python train.py --num_hidden_layers=8 --num_attention_heads=8 --positions="learned" --attn_scale=0.0884 --tie_word_embeddings=true --init_std_o=0.00667 --init_std_down=0.00667 --lr_mult_down=2.0 --beta1=0.93 --lr_head=0.00445 --max_grad_norm=1.0 --warmup_steps=0 --schedule="cos" --batch_tokens=262144 --train_tokens=939500000
Each number is 128 + 24 x the weight over its row's rms, rounded and kept within 0 to 255. Layers, rows and columns count from 0. Numbers have three digits each. The size before them is the row's rms in percent of the matrix's.

# layer 5 MLP down (transposed), 4096x1024, rms 0.0464, rows 136-242, columns 960-1023
100:148156131159116107106160154087122123171132083181157086095100134134120165092124105140147121130161063117117134110113181169162126136122126150150116144139131108111096174148136159147136136123141147
099:117144155121119142124140094104159126131151205103148118133141075135131158095156165216096125155145143141124139149118166153141155135123099147129118120139112115128139152134121132132159127149142155
098:161141147157107125137107139149124149078135120153118088136098115138095106121151136106144127080135139135126153147125136099151156105114114127125148151075107135119110181108120124155134159132129098
100:107121149119141166169133094139146128121143125108159134155141102119133081150113138164139113138201178085166099124136137126141146132105143093129143165136182135124134132163144106134120204124107112
100:084105155145143121116145178128098151141132135082099114137172110146111177131122122135116112131134106119135136108159150102165101107125130130138119145110177128116130141118144160157123144159152168
107:136133140136108122173108126141118129131088129138152108079096197121100091156098081151106116159113130086134091173129110152161162149146073105129121161061132103146144170118116122109157162123129114
098:165116157114113156090140133129138098151115127199123131108170138142122110111116118094125118130117102119137164151104122178157102139111139109109102133130130114095089150143131099108138189155086090
097:099120191155140172166168149093118134124108159126107137145132136131158139116128084147131112153147148130127094134136133148137116127136150125168103099129107184160139141120128134107180117136133146
106:109126142127141119113137141124104142152118147092142121158159120155137106100127114156141129125139144146104149134158077151113128136118132148113135139088066120127127143114094118120141156163098149
093:135119107106117129138133120126144116150097104134111114098116142153149147132106156156101104126132120102138136125148131138172118161143103208095083101132135095117152117128143166117117117098123117
099:151108167160134103161164115146080153147167126101112118129121088132143095117142069193129105105133133163144117113143103142141146112128157137167141146132100112181101101111140147123197143149153103
101:119133115129129138138109123114107161123154132146134121131113117130102135128127150122103146081121091131171109136141128138141118098145112131134074148120110137090202088118125104185122110147113134
105:147177112118132088113110134126126101118134152131125122154149139126129108156133174092142098105136089106076142114113116139137117158178139130152132131122101179162118165125130108151079113058104147
112:113108107080119159101128081150145140127116128141154178115139164153140156138116146121131100121147153110124164135178160084129099149134136136121146146115085123097125126113121123068123143127141125
095:135159123112099094120090130149159151138171111182174164219102137143110124077124112142127190156123071089103137161109141134131116142132143106129154144111130131170158091143159131136160108115145136
093:121153104132109153161134097139114111104151143135111104167109110152163153136129136135132153115122112115114097125144154127131071182141138148123102160136138108159148148129102129115118119136132141
102:139125164115129099162154061147115137125142175129148124113120112082128120145131117086110111150133134141140145164179109132163128108130065106134140122123102107142131124175108101101100123135114173
092:118112158102140131171065151119135177103173140086112097110110135150125162143141110085070150086135134114131099139079113117135145152135130121142139148118111147121134119155101092105121122133137152
099:117133103126107141188120100132148142115137150086148125172175149142096154097093077149136141172149172125116107127142131088154110098129139128143102115120111117127118133162160146118149136147131107
101:139095136122100103114090140131133127141140132107107140138116138082119144128145092097126133087106104098153167109131126119146123090118145137160115135168158124094136077140108158111096109108128113
107:100178093123102136120140146153117168128111134113123148120131104098146107158126116110111126108120122116118114137116090103162124102148098142112127149119107111119149122112124147130132146101197106
103:142133143164143129157114120118160095112112101141128160161098156097174143122130104139158089117114150130094126097078150130177143069154100111134092082121145133135146125101104102127154122155099139
106:147147094121142127126132135134122133125151101156140115119119131116161092095089149100124073109179094168183112090086091109127173127128183161114078152152104093125166128150096128138134119133071152
099:159114101121143157140127144118128151114156126109119130108123124094099126105152172143109130122115118109097094143130137159140152144079168078131123139122140125100120193144126132138136120132119109
099:165142145134131132122144152127113112116127182103113097117135193168164115138131114087111165115136103176153137176181086130141076131138121128101151119109142152110134135113111124132148137127124103
105:081117117123135141110148120127147130103156110090104120121138095187135169109157124143125139189128108158158124124142138138147118113156137066121134147104131156135154130086110125135104149107096156
111:088144149131170156133105111122142146081170103190139123132131151098154140140144092123149135165112116131148151143132120085124115084159168117109135129139138080105114145125142127128111119118154140
097:124149131128136124120161090126163137137115152143119145117088113159147171146113107138140101114121126150154138148187110106127132166119133165153146095120119092143149117169131114170106131148138115
100:144169098122105130141113115147153154103113116123129124152130116136105102102099139144101107123131144116081119133146127128127124138144094139120129146171162106104131107128118125102117122123097137
104:149140131142159155127099146116116169167101106121111143138155145141130105141136177126099121140148124114088111160126156170086088130124140129124102123113079189133172100154117139168135121120152106
098:170147174134153179151131143187102174141124127112095144145121120165139158134129139149124138147084125121138128166136108081088157112137145168143129168143114166183149144113136089132103101100115148
096:104177134155150155115165094124122091143082126144117117083097112109176104140148186142138129102088114140110068130155142121151133119135131106127116132048112088162132124105100101121141134158125123
098:134114140075131157124127174197119116069101100160139154166073129132136104108095130161111106135133103133115132135140127175166138123184131117122078132154150131120177091100156150133121131113105097
100:168146089119105163139114137196125143142151113131125097137084164158105109158132106144151152121122094136131127167138144141152127139191156103147108129115146107141165132133119126134121109142151184
095:128087108122132127068159182125130135117144111144103107118116140154126159121137126133131152094101158135129097123113152147112170105133154158113104155118132171082111091130130135135106140070126134
098:115131102100138115104118117150133090092094131111130115129128117132110119138161131113141158141144209137114102140098110080128102158125140137135087142164130152146126121179140130118115160146119123
100:136133135110132133096158108083202135174131120126059135136127123169124111114117151136142144132118118114133084104113128134132103120145123201147138142128151121109091144116144123107154138084137122
102:154139148132192135134168162129144134125158137138151148151108113164112122139136110089148176146174137128170138104148113113130141084115114115130113122108116126124160116147127139176095150145149132
110:162127111129101146122126133144119146140120120150110131159112089163189125114163114172144098109141170130160132100129117155130142140122086141132149119140111169112138132116111133121122123068128107
119:136132141130153115154119162146100087153164106139117122165136146122103109114137076132167122119128107126136153103153152166152133137120152134128143121156107140132122129083134162128121139128146145
099:178119134149124094139150132107105063158087114154166158142097122136134157086130126136134151108144145133180166147097109158108129115106116148172131173128159130110137165113135155102097141129103189
108:093161113065126145107117088124133134141130164075157155164129159145123109124138129114095137151084145195136141133125082125103138079124128131177146135126184176133139087129144118125127132126127142
097:129129152138140141127114158101109055096082136145120046147162143119191138144135153108147130110125147122158136121091119165136144132144084152117121095137156123132104149124130132144162115130123171
093:103119124161169127130130121100134163152116122085116171111104140131136104132150098128080107098136148136101138132134099114135113148107157115117140099147138124126121160139153105130127172166126119
095:109198117124131171133110144091105146129121118139127161173109126117128169122121135123163160158120147138163130121133169108155124137158139095129136127138137135127139143083081154143124138084081068
108:137110090088144145128121134136091104179127145119110130130090104115149088106122137139129138146146151126101098125146076144140139146121124119182105174088111137114083092147111146146156161125098143
098:130159130105119140119119185176161135120122137130152132122135110149139138099121110121128141123096132096114113115150177157129111111105141138112121120122150112138160106125119119165124154115132108
100:095146134094114133120141169139086099138161117140122136105138143159105116116166138132110171158150118093095122142097105124125126130119113135096099160096113156132128140142089150149135120110145135
101:122125078140111143160117135157107174158136104161144145119129133121125147168143163131134136133164127116123119146115098140122148141142130150103133125171119109115154108106160083122121114120138101
101:146143112159103123118150131080138128093129139100135141153077140108134109099125144137156109129128150077100110084164162117124128150121119133111129135149104052139152128098110170120121122077126182
096:120127107172146078130133118122116151108154123139113175146148127153139141114128118115155083089151128110117114142123054115112152116099120149146137191130109126115069143107146110128140117112174152
095:157155111147127118124139156145127153112114116117165101116129093117159170191127101149164147145097144137123157123124122154128105119121130189131075143147129084148123091106129127111145128090139126
097:125109085105148103147145113139114114134096114146090146137157126104158109138136165137151122151170151148111122120140127121142083107136123118122143103125155165151135129103152125080139142135137152
105:138098168099128130128159169141108141123175138124144166089122124119129102079071147096093075121103105132110140099132140123129144149149153090117161107122131138129128145123116128132164114125140154
093:157123149141109155157145118143155118133134094130162153119106137131112144110141081138090105147169146119101083084116151102142124166126155120114127124105145106094128130159146142127094095154136161
098:116149113109132118092159150085132154105109103125069085097128115081117115151148097137147163090149113117085128109115098122123177114074127118111103136146119092133146127161121127155143143135152094
097:104151177116150115147106095131128124085113152116099125141119135128117129130138103125151129134125095154147143118133110166142157148135128131090187126130139140139114120129168105165142169091114121
093:140119123137144130144132129116100097127107110129128101086177160132105141126121143176151138178148095145148160108157149104108126115088138152144151133137120123101122119122125138134116111133111096
105:165148135091125144150089119119178117112147116125155134101077130095107153109096116094141163092141105157144109131108125112098113136131159123145155132142120141155152149125155112121117089117110100
097:172150150081133124116142089121115155144163096132115087152132147124118117160112100132125136150138073143089128159184145116162114109120099135154158130181102135122099171150135141135104092161121115
101:108154126110139115173163116116107126149154148108099184155143115146142169136157119113178149088106151131100157147137116162134078109146084097128148168122116116187118152155129136095103149112130097
096:146106161095153128175144143113064136116126118113150108138150126132162116128150114111132156101131093124151131074116125106150120118103160156129116154145105123107094133125082095120149141130160101
104:124087140180141086113093149146129115173154102127116142137128114146109119154136141130111151144097116140107140121123180129135130098139096139143156140172099151149104107130156133085120109107128117
111:143115106115149102107086095097099091107143121097161090139136124165147129129133107130106098125120134159137118152114157132121099125129140096169142144167127145131114166144182126140136108107096054
089:121149116087134120156093113105104145156128133117098101124107134111098100114147128132087143102171117144109148136126095093114143092147126131135106099128125132157096100138149095109118147088142131
098:140121116128129145113115128139154116145174174133133130151108112154059099111090109121153147116099134130174131141131113086118122089149124146189134126134147124187118153148086127119115169127114097
091:181162112142103138154102146148157106136096119127124118169092101097105169117097141077151117145114142136109140140125113122149117129176140137132105110096206108169110088136137132114125126111150128
094:172156158157146142114150074165137132107075085133119167133149092135130146104111075080131141097089143172138097125089127131095151114123164136112176184081140154101052109146132143139116096099132121
099:122140142111165155126159155119096137105146139124139146110096090121123095122175142127155106140120134115103103130151129080169138098105110201112116152131166129161140130073137104147115168161109149
095:121217122106118153147150138131158132123115146164140128140071113113106129121135134122103125138170105106111105166118108106109151093141141183145134170136118152102118158108124150133118103102127129
096:080129151120096154152171085111113134125117116179111117138183124100156133130170119141148156144139165162136153105141098162118164154120141160139140083132165151132179120164156120100114161166098139
108:118150119134142125104110181176140136122173100130155153112092137116109144167155099111129141111115179134120124120147135110081163169147130115122145124126120092127135144111140119143087106130134137
101:124131135191156143135115142168155102143100115146128095116137107124141134130110115113125118120123118149106117138157108122138132114133149100124094112150134145141151088078140122130136141110118138
093:169084117146120127083135118145125142153139111131116153132125128138159125064137130103142106137121157107129145106142153125138124100145133133148156151137117098168111106125131125138077124154129108
089:167130148103131112172159130109127166144122171109111094109156141119116140102113058114116153154116127117145129133087163159130107107128115106183113093088134109128128132116119069144088113125082084
104:138118099153127157079090111116150092153110156145102122144124113109162159127133150137134107130140123131157162097124150129166139098174123073112113084091146103112181117102163073140128135123180118
112:125112144135111171175114136120083100118087130111098104115111108110103106119130104097127132138152119137118121141090116137101158110110150160161140112133119143089121112139156129164095089110157143
098:143131129171097153072119089137153136131140130148107147162144153067118126145091107125106153154161147143140160135122137137114114156081106112111158137143098084179135139138140103076156116147155166
098:122131105147156110132129099092090167119120173143151142121122140097146146083111152137157101118109156149168115074153097113127118061158159163131137106110120095089096148118179143107149145182128172
103:130167142131105126158070147099130111131138139133119145139143100089146138152139190128119123111088124145120150087128164135156134131122104132125114120134133134105130126133094117167111151156141160
106:094127177195128139092134154135112135134131097215092143114114124156173145126159098120148165131165132139098129110110141130107105131100139128108116109129100114139181149135102154130100163132106132
102:163142126123116076154106177122126164114119140103106164094124151136140142153130103126139154132138100109108129130158155092107071157127153154130140135136125159076144114141134120140134112163122158
101:103101093165159126120138125120114120068157115101100126109122118139130145134151129121136145093145114130165130112126130129165102166128111103143187091103123092168118116107136109121140151145152154
099:118137108114103124134145139133117169118123114133110092160158121090119136123125113137101147093095112095135116130123149124121150105138116136126121099133138139102107138135138094085102180168095124
095:085151099120142170121155081109144121110082115089101102138136132139106140122117112148124114123099121133146139125098108103202088119127155137102128148118074149138148115168128129152119168117095152
098:150129124092145106127123142129122152173105113116129173124095169151115110081124119116099120106082108138141120117124139134149091113139120144086136115095106125157130133134125135127135110157114140
093:150103155125136123150156118148107157181148156118123156163124129089129141111113169140131149171106096125124148148178141154132116152123163120129154113166111146118155119132141141125140132115149152
093:151112118143132133120145123134125118113143138126152151117081098114124112114070154150133129137135179149123106124151145133135127134139124175097128088151132124159121181174122121173137135169145097
097:081100160128181127146159101130123140154160160130099163095191144133115141121148147114118116114107141101125115129173121151092134117125118147142135086107100150149113150120118192106127156145137176
099:117180100147139086133113111095120123143123077115160140097147180162119129107137111156135137110160121120129149144111153083147164104111114132140156136150114132114143120155127108135113144143130135
100:126119108145156123105156135152082154097143152120145153142156120125156090123132100165135087138113142133111101137131151154143134156135132143141125135073116150141102119104147128090159143136131142
103:148125103095116099122140118109100106121115090134119179161149117138165130156105152115089092122141165088159121136088095137131124174131128150128134138167131127141137110128152113114165110144130124
092:125108129123105102131107138110112103117138149135113127124103165144157107063150135167085141141104132125126142152094143100144144125127148131124132113146104129096100164125122167154155145115151131
106:100099123142133113110131131108154151125121117107102136143107120119165127137110138138178126165113099144109129101190107159124072134121144120137164102120152112079156121114095138114155090118116117
097:110176117195119125112124092095108161129119122150120095116137120094147170111144095085143067171126111157101110121110101160138114128133160163178102131121091099160140137131160095189177106116105103
101:142125136156185125096110148095141146141183146114139117134116131100084098162077174091133169123097129137128100150125133102119125138060152122153104138149131123159122090130138154144134137114121122
100:148103107117128119113188116124153126148098157124120140113151121102141159129119147149132138154147125134166162133102123149152161131135128114111140135117100150092137123103143104104152118134115093
097:105121155175117144166115153159139130102157145137093115163101120160151162111123152120200146119132102145130153102096111149102151161157079134100124152117116132131145127113172134150143127151121097
096:114123122125093125124126116112167158095115084151132126119130100138159146160115124143156173122113127157117126117134103089176066089150161119153139115139128181098140123095105118154134146074147136
115:106137133108128095149161151103069133107138125118137112104128132170149114094105118117121131131132104133161177148109141173114140149127137160186185179147112088114127101101114095129152140171147143
098:141100133112121126109148114151128120151116119160174122091116084131190106109138100120161123147123091172137145147107115138092120110094090135101147109105153107141120097165125152116144143097111156
104:088125129107118112117168131155124120149127113114131143143171107115108094151085155140123119165142151151127155134143110131142145119147097112118131117097142114186118144148155148138187161159103134
108:159113185122174137131120105172151153115145152137101134109134128129087152126124144113123118140174124109123127137121140134103107097121157138114134137109124105133139102144106119147132103152105181
110:120060121072139120109141119181134082134091103109099110153131102129140136107176134098120160115119132132113162175111175144075121106132164123121163155139109108106115094148122145131129143103115109
096:159141147106104093156127126116114080135156123123117169127105105165120124126118097151139133158134114139136106170116119134163110156154110151070152154108133117150154121145136115131102118102115188
097:104146107126136191130095141152140104120111129114108142096129151153124137132097125160145093131114115104117135129102122142143124126099141146118143108140139139134115160122106113146140114136133083
096:135084120127150139171144124168105156111122125109122166148093174102115091187182105151130116113162127127132146126112116106141127127138140125168062113120139143149184134140169144062143106118142116
# layer 5 MLP up, 4096x1024, rms 0.0446, rows 137-243, columns 960-1023
095:128134111107144134180122101106114156138094133144167093093139113101113122128140123138140119138134123122150153089109125107139169143126181096099114147097124161129130106141117110131154089139147119
099:118141134127163115156133117143129099158117142097120147084151115135120115154142167038136103127130142125078139130101105157122096138116140123098119133143110112110093113140119093106118124147131135
096:159131150119162135161087063104154111135112138081124146081131183108099126144124157139106138137110123109130138135121097136112123120152058109090120132090130121097123155126132122124151132156152142
103:100167133140118123162110155127118087134135094127158134131131146174110099111140151089100136129105151161136129138128126115103126122149158140061104121124088129143133143098103098131128088138127174
105:124131098171141145156095113114140143182133112082122162110138127133126172087156123115140145133127115153133138148100130099122112142114135117139127159142153103114091101103113152089131114154132141
098:074105097139117117157111087153140157116130064087142128125101137113144131136138125141119114108107109104104163092127156117106147187139131135139101145137129106149107213114142139148133107143141124
098:180159106072139129111157111142148149092101076116110129150123131073110143135102109137136155160088122080121089083148176175116101133135138145157120155097129125112175132123130146114166096091104112
099:159135107116174121105126118143084127134076125111067107135130140124141136173140157168139103145126116112109116116128177104160132154107147109134136133152170126115101120112116142099149129128121172
097:113130084136080139145119102092145030163142160123121125114122121115131138131094176115139147138138144090152149098144088094133115146108110132154169156134124143141148184134152118117183105149123121
090:149065160100145121147131173138100183151091133109130122112116135133073110161117153199163112150130091141135097088086181127109096158140124124115127130142143125122135145160132113160176097135118195
103:128136145084127142089188140137132115125106135138113135077098072142094188140145171144082148151129132111098137090093124114104158145157093148136153148146133138135064122069186100173156114122145100
102:128162122108133139137155128140140156115091120119124125133110118116145152120100128089129165110150157132162130126155163105123111103134115088148151127148140100122116120152143162077158140158139113
103:114132134067161147131105121142147107148115115117130095116129131076178122104133146134113120094101133154091149154109130133120139105105159141147142150147118109155093131126095106105124164175106156
093:141087145108129114150163096110131109122123125147106115153122101130105102164144141136118110096152123093154077102141096144128102136156147116092091114119107157100121165087133110110112089153091114
101:120127142086127173114153155113209094100114162105127184142101114159173124100078157130128124102086136129113148129135125110112134113119141096064150156068118116157117117159147133175155111175122135
099:096118132113090123118135091133121177147140116115120134089121146164148121151163125099144120157149163175101125096130136134137150154121087161095110093080144105144105140145133091128123112111150145
094:143189091150133117141104138107123119145127152119126143191147110135128101103122106062109125127141169096126136165107113090121101094084135152136129118152135144153095122146116138153157102126155151
100:123131137174140126164115148125131148108123121127138144107126121118124117133134146158168146121181168141176169130151153109108125087126138091137132111121165114123148129140117129153143130136096042
099:129096148084136157115121143138162118113169157148114081143125135119105139130110097102119134158140133134132123127170163102125112153144135070133103139077137171148167128104115106167134144126130118
107:168154135137113159163116117060088089109114151104159125162146191132135172075122128114115164149149151132187115111129114127139127142120128151156138134135124153083138114106109121143160113159158124
104:146152139120166130098154132138169118137085121092087111122143150108137101119132127108144132145112152093124093139116143143136086129136133154107115130139130120148141096149141152145150135121155145
102:163097112112141122125120119107156068134083177142166165140159135099120169197145130123153133092109146113113158141129129103149150122136120109122117137163134123124089121137176101125163088121142156
100:089112107133137156139141158132154136102092125186096077144136126124102158123083089102103127117122182164083162145114151081123098151106131134081114127132111118144156133141145122107134155135111108
099:137140185137125127104150160091125093144115134129122062091118086141104145168118138130144095101101100129147071126132118141126172135129104130077145123177135123150135108095122160093139094086113134
108:124129161105120142061129129158114133148116126098183092147127130142098121133115084132121111187111114105158127122165145153102148139137095090148139150132143131158128132148119134151138092118131125
108:137161088152103147137111085135126146139111122133111145151161097128117141113123154110132094144165189118096106148125126134082154086127151125145111125158098117077144105127113161085117126143127117
098:127140139150154101096102095097114162154120134166135154111124112150142182136103124144115142134140177129128144145149112086130172133147108118105140129128104140138053103082140144134118116125118122
108:126126155156115125121137147121140147112081127145101138132086141126146163199135132120135136138147125151116156067155163136117166164149119133120165122126171109141148151127077132129110169125108148
099:146112169115109151093136121145142113091182163141107082121153108161135075132156083109161156104141157125120165129142130154136094149125129097110166113124139126114155120105128121119085118080142144
104:129121135164147124150126143118128128111167113126139153096126122129131101137162145112117119099133091166152074157125101109172084168158110079158102139173143120086100154143096171106126170130183168
100:110108135096131087146160112115141120134151132175118166089151136143141122084152096102113130134127151144098124141111102129139131174136131164151129149156112120132187142135114144107112121099116141
096:158147151103125143087153168099133138118140141117132109115102105122123137132096103111115116071155164108145158158134152115100113135157175143114159092103128082137151203139118112148111136144114160
099:113125117085059115168116122146124133159111099123135137134104062139114107137105142130141079148178137106145126133125127081130104133114160100141094139123106091139085182098109135120125192120144118
094:137097128186136157133150127115121112142077123112148129099103118152133082142134143119146173146137138140090104133114150128140177116128140116133166138144123105125109125098110135064123133130111123
099:086111142132156096097119145091144113092141118143073112149141146144106138105181124144177153101147163107145154089104126180152148099127148133166119135102144115136072130185121138082159134139143139
100:106128139133136149149111116143182126116144135165131138155144166125159082149142153168152118116123136118165147112112122121129161165141166126120089166105134129144123108096126110171152102119115123
094:121131155105092169113122121100117138127106122178117111118123121153091123109108118075121135128120124138135119167172106143123160148116106143082161178126110122161148139146120133093125139102143149
108:124138103113141139093096097124132117140168126147154120135115148152102091135131145133134088165101115104119172148140093125120143128115166155126152112093084112151123107085122126157159119145157143
117:149086161121145147169152153080168149127140111135128066121161135094109124115166084107073115107141130129132134123186133086126154135153098096113159156124174126105098097128100128114154150127130128
104:133134116103119114128134135098081140149150140148088143171160128109127124158115100051117122103104108165141119135143107097117149138112139167170124115131124150113132138153134199090136095132155092
098:136126155127132105136158121090141136122107112127157133126160090109121129131104130111135154154119133099132153161158136145143161134131087128132109131119154171082122147099146135065134121118084131
099:127145132149125118156130157106129158116071135115096178118129098119157150149115140131177069116112154163131161139112106139032098089125123086105152093104142113113120096135178069126127102119133150
099:164086144196126143123133111114126137138109134163127121151138133065143125089127127103113105122095141130172161173120162140117137106124128155085105142088142111138130128145125097070126126148166132
096:103068119126132098146124117132112121209096148178110147109127107132114149156133136119148091113099131118121124082150159088122121114155145138166146158088106132160129108155107109129160137135113131
099:110120129130114130115080134122085076120113135103138164168137160145134148083107160181113093122134136097104092106134075149112146151149137123111163122151108110125164136065145148123158113136149190
099:096131144144123128122138147115102185149099108092096096126109111119168104138177144109134146164176114106130162084136094089073156135147122122139140138110125109163107130096121137071114114132080133
095:113119111112161127122104138105109114112132104116135138119138070147130117154120120129136125127140084140150117165112107111119133146161093116087130110132097133160158123133131126088111083126127172
099:150142158099119126127189140131132099143145137076105121088119132101095150104117130112153100082148165117111161089116175146118132155123098124130133118150111142146093168113082127090113121138146137
103:117100135111179130101129116138069104161103111120104090112133171167121076131119134150131123113169113108152101144105118081123141086131131146153159125149183166126094173121133098153150123109159108
098:115123094125046121122128136147099167153080125120106170138138123158128130136162150117133079158126124155138132123107132097126163116154099138132138060117099114139153138106111144162121103136143074
095:125172134113181090152135131138125119129153109138151143103105126126097114115119113119143130116138104141118128097138170166144108117138137116131161123112116129117142137123104086082131144156098138
098:113139112141142144122133164140090119116144147165112136108135120117116160158118117135126158162110157150133122116111128100145174153130149171119166103135081120130098142156098124126125074117109092
107:121147110120182121154141124146068092138119136156111127123106138133131117146141127105120147115142138130132157090139118138111135104130098118060104118114157146104128085138141075099115116172162167
103:123152106101121117135059124090106159129111181130107075092147133159118139130152149115155108105117122144156136110162089180192097102107104108094127125125138142126139138160130113121140160145092140
094:152128109092117103099144096167126115161111137118115120150124096110125117150149131102135185115111129118122144107156105125138131162103108106141141145120144119131190098112124176125127176142142129
098:139138116072114123069078116124144160100130172134132141133147157092156133107160126099160154174132132118129123124120181095119151149104154161119130171131111130124102133063115137114136098164127145
099:133166184133135137085114117149159128172118164142105094128104123100138126140139112102131109098141123152119128121121123119129136115126149155152149117152157142153198136111146076135177150107113143
099:101152165125139106092105071112114127098138130126138119140132116143123141150125139120124147165125143158169162104128133128105142119135142111151101172105093130115121115136115129115127104123147117
100:114137098143135128112158102106113091143110133091107118107131140164150149113105133137110144108143118099177115092139112126102121137167165165114080117105108142118129155129153119127122177120121125
101:123117111129131142123102101137101147145139121135085149110149124106127142111142115123130135131174118132148135102162138105148151128074130133114123122135118133118119121092107161096122194171152163
098:119170113139125132123118133122171143131150079133114153126145139119106077107140143121169154114131145131165136156109097168154095120140140133063120147128135145165139120139140131158125124111132187
105:143169120109145119142108104133132115145118099111151110118119115110118132166087135101155118154115114111089146162151100144129095133154118163121197121090128144141114104114162110123124127146122167
105:125116134113133125087107131134138085155122068157118130104116097098124124118137113127113119122184097136123156088127134137162139112106146132134115101122093127134118125116147115127138124139170111
096:164114156125149111128159119110159091163080156124101140096154110148153125149118129121146153119109098153123122142160200141126119100126131128147082152086129111160077134092134185146155116190129126
100:099132110089124128158133125097153125129126117118115111143114163104128129117127132140130150145149138129108152095067091153140117131125140160092127171153109138099101099154182155167136100109139099
095:098101138138091139136107142068156125063123123105155131102115161098135149140130151125077109139132112091136142125141122142126111101163170157164147136149134124086149107145154125127117125099104139
092:090053131091123087141118110119151137122120099139096142109126106089142143108103119129113145120087120114136153097119147116184137148172121106152142111145104139127109105135115135120125094101096163
096:148122115109094094109145129089162129139120124119105124125162152155118130181128133138111126164123112130140162106140147132057120148116120131144112142083104086089110110139143109162084146133154157
096:140134149123181120159123100142103106131119154081119096153118146144114122171138116119111138132100130095117132144142098132146136145152157160145101140130137114149118133161097099125142145119149125
095:121159161125156107136139067158136117130138125085151144150162146120128151150136108118071125120145164088123133137138117082149145174098168089110124078142126116145147124089145117136127120113124134
107:142119128122151146100140088104161087170175157159118107163160075102073152103167158118102094132106115132161116158141190131131126101121129172119108094140141134116133123147174077152136152161139100
098:146147111108119140136116101100136143137138121118055113175145123160118123131123107114123142136153123121147119104102127154117107148143119144129122145131108146132162106124120081140153148145088101
099:148122103102120139120074176147117122071130114130152108158067094125129116102161091108110167144135114117104127114144129127126097105114171145111134108127108107134119177110107140093181166107142126
091:093147097112109152090116142150107126119122141144137110172108105134073132118138118157157100072128155130157110146165106127131108157194096153129133186120119113124117181139135149140158160104098139
111:136125128099125152154110115136116136144107158121133122125132137143169116161140138140120125166153097096104146116139116130134134114114135167125155140136139143133150128112137135110128098092177125
104:112126125101114138147115134157117128132121098169132151119129106150135155128086139141075062143128200131141089104104128103116136113134107103116122108130149132111128111124095149152089110155136078
105:133131162125101115163158080135162117162117116112169151151186170130145142149122173130163138111136126131100128127111114110095159118123146103190139116146108160112117147137145180141104135130112134
098:111184131150111106143141129124157172185082101123116134110063144129088099122121144107152126151143138095117174126110134120118101167119127122130104121144149102154166153131171159139113137134136141
101:116133135081133081112140124170122137133141128102101161100127102161109118150173109134113120119135117129141126137096153126117139102152103102140141170107117135122121092128126113124152133146132113
110:162122090105126126127068140076087113165130079142101123129119186102143153174133134154167144114096141133127141152136104109117127155128184168172131121076103136117085143150122153120088141115143143
103:180116128106150102125152156111146102166106160113147152105139136156115106108098123134165114082134124087116123123106129114116155093137151119136145091094126138139101104137131120103136140086124123
102:105125167130158176135152133156135125121148097128147120144106135108090091132136066139102111168146166160127129140105136158128134129119161129122142166104146144144152143116127125089121108120147134
100:124159111109088155151173103098134096076125129147094101098110123138128109108120151119100131137073070146090158113138137105107111113118111079091139139144179158139129100149141109129109131113105144
095:115130127140128133138162134101158150124127121122124139149127101126119083119141145153131122131107141134170119135133156179118137094137101113122102139116143094141122105154133091084120143097155146
103:155121141119128098116106148104114130140108125102161084153121122093130150147141129109125138159145101129114114130110153117128156124122132119144154133110144125112124120122160151158129108136136141
097:142090143115157141102052148113139126124154108143117125150142129154190075093107142174128088130157114117162103110107149140159110112132136147118135141107141130120166114077118119094140181087082148
096:139172131138117078128120092131182101180111118086110106122123121077138142135118095093120143120133129137127133186103123093122116141115141140149097168161116160140122147104156113143146147116126113
098:149099107113112133084081115073107107103120110135135097119145075153110176131130149086173148110123161132104133119130114145131084168146155083136111151120144083129112125148126105145148100113149123
096:156101109118136127047138124136097180061154178132105154122156125140107088143180114164157148133145140163119112123119096155144174119129146124144118175111112138142084137120104143121119122161140127
103:123148109141159102117132157149105118124155105086122141136118166130141122150113161158076111084119114174120099107082124165122134121135091112117155148126186158109143117131143112190126159169157108
103:084139089088067103144115183158160096126145139123135120119105071115116136122127133122140114119131137178180106147111145197100084190121151100116097179146123155088157094158117139141121085106127145
094:108140096128098136129126094114149142075130154094104078151161094104133140146136138134173115099150138116148134137170099122135112115156111162164107138108127149126164102124131121094114149145095120
104:142146123083126127132141114187119108123121107124151196123133116110146127094149153110135117125118132114122171112093128118122173141144133133124150090160138120133111099139135123152112135088120121
094:127124198099155154119138157155123101146125114149110135118125181089097144100117158109129151136111123094120146125157141125147147109134133086141141154130141156144163139149147105067155130162143131
101:133118131128130114147143126110121104128171170097078165090129105133131106127118111125123101057120133109083134152139128138118078077115155154115134148145105071150146074122121142168126115109160172
100:132112107106135129128132095105119178076122102103122094123194140125152115123131141117120136129143122105137118093118163118150110129103125124138131127107101115155163149175093135145164127119151183
099:099137125119104133123099131089104125144157129110140109154128122098132157099126118097163157108126132091106150126087102154143158105161156121170133095120123141138129150157122111082116095106091144
094:099127120170141154128143111114130092135119116112139124141105131133101123147136134153148113118151121134150130145177110093084182129124083161102153159102135107138145128143138151102131150172072162
104:129120096130125117127151137113105152153133114137130104116158119124154145123155152127129100122135181126141148129094153164134153097093081113082158104121114129145122128145148182106170095148088133
101:175172139087158114147118102186142171150135115103145171108176123131131112119170132093125147108122145134091095150119094105148162156117144103105141143141094130108171128116110124164130115124140091
103:139115150127126127140166115108123090161164140108137139126146126120142162138152113151125144106120107167134151190135175106127138123097126119134128116136149134120126168145148077134133108144147082
101:123142147094173135114098135122115095107122109105121151122129119125136114162169168102117141132149138151144131128163149119095110108162126109160074097088120153140159107136108100136119131123091143
101:172146146085132147146130067128124093125107122098155102130157149137192127153164117170180143154121111142148147118180140138139139146157091083154134108118104096126143124092138102128081079152117148
097:122116116147105134125134098126116078152082109125119125129106110156151126140141134100120169123097173144147173118128099153081127115075112142109114090130096109144089118152156133127108105172124120
097:131122113160149111148132100155204145089123102106114088171133098117124133129118163126125154170161163098147155172146168120147101125187121124156101133117101118114123088168131133152133115135132141
094:111146087121145101112117144123136142177157135112160130097109051153165155147133148146148152144088127134144135128154118112151151143093117113117165157145103113131140141122114138132151130114147129
099:134133099107114106119125099148175176126154132142158146090108134137135158159104128135121150099113122098138120109143082129106082122176114153127133135142110145108087172121146106181152120115137131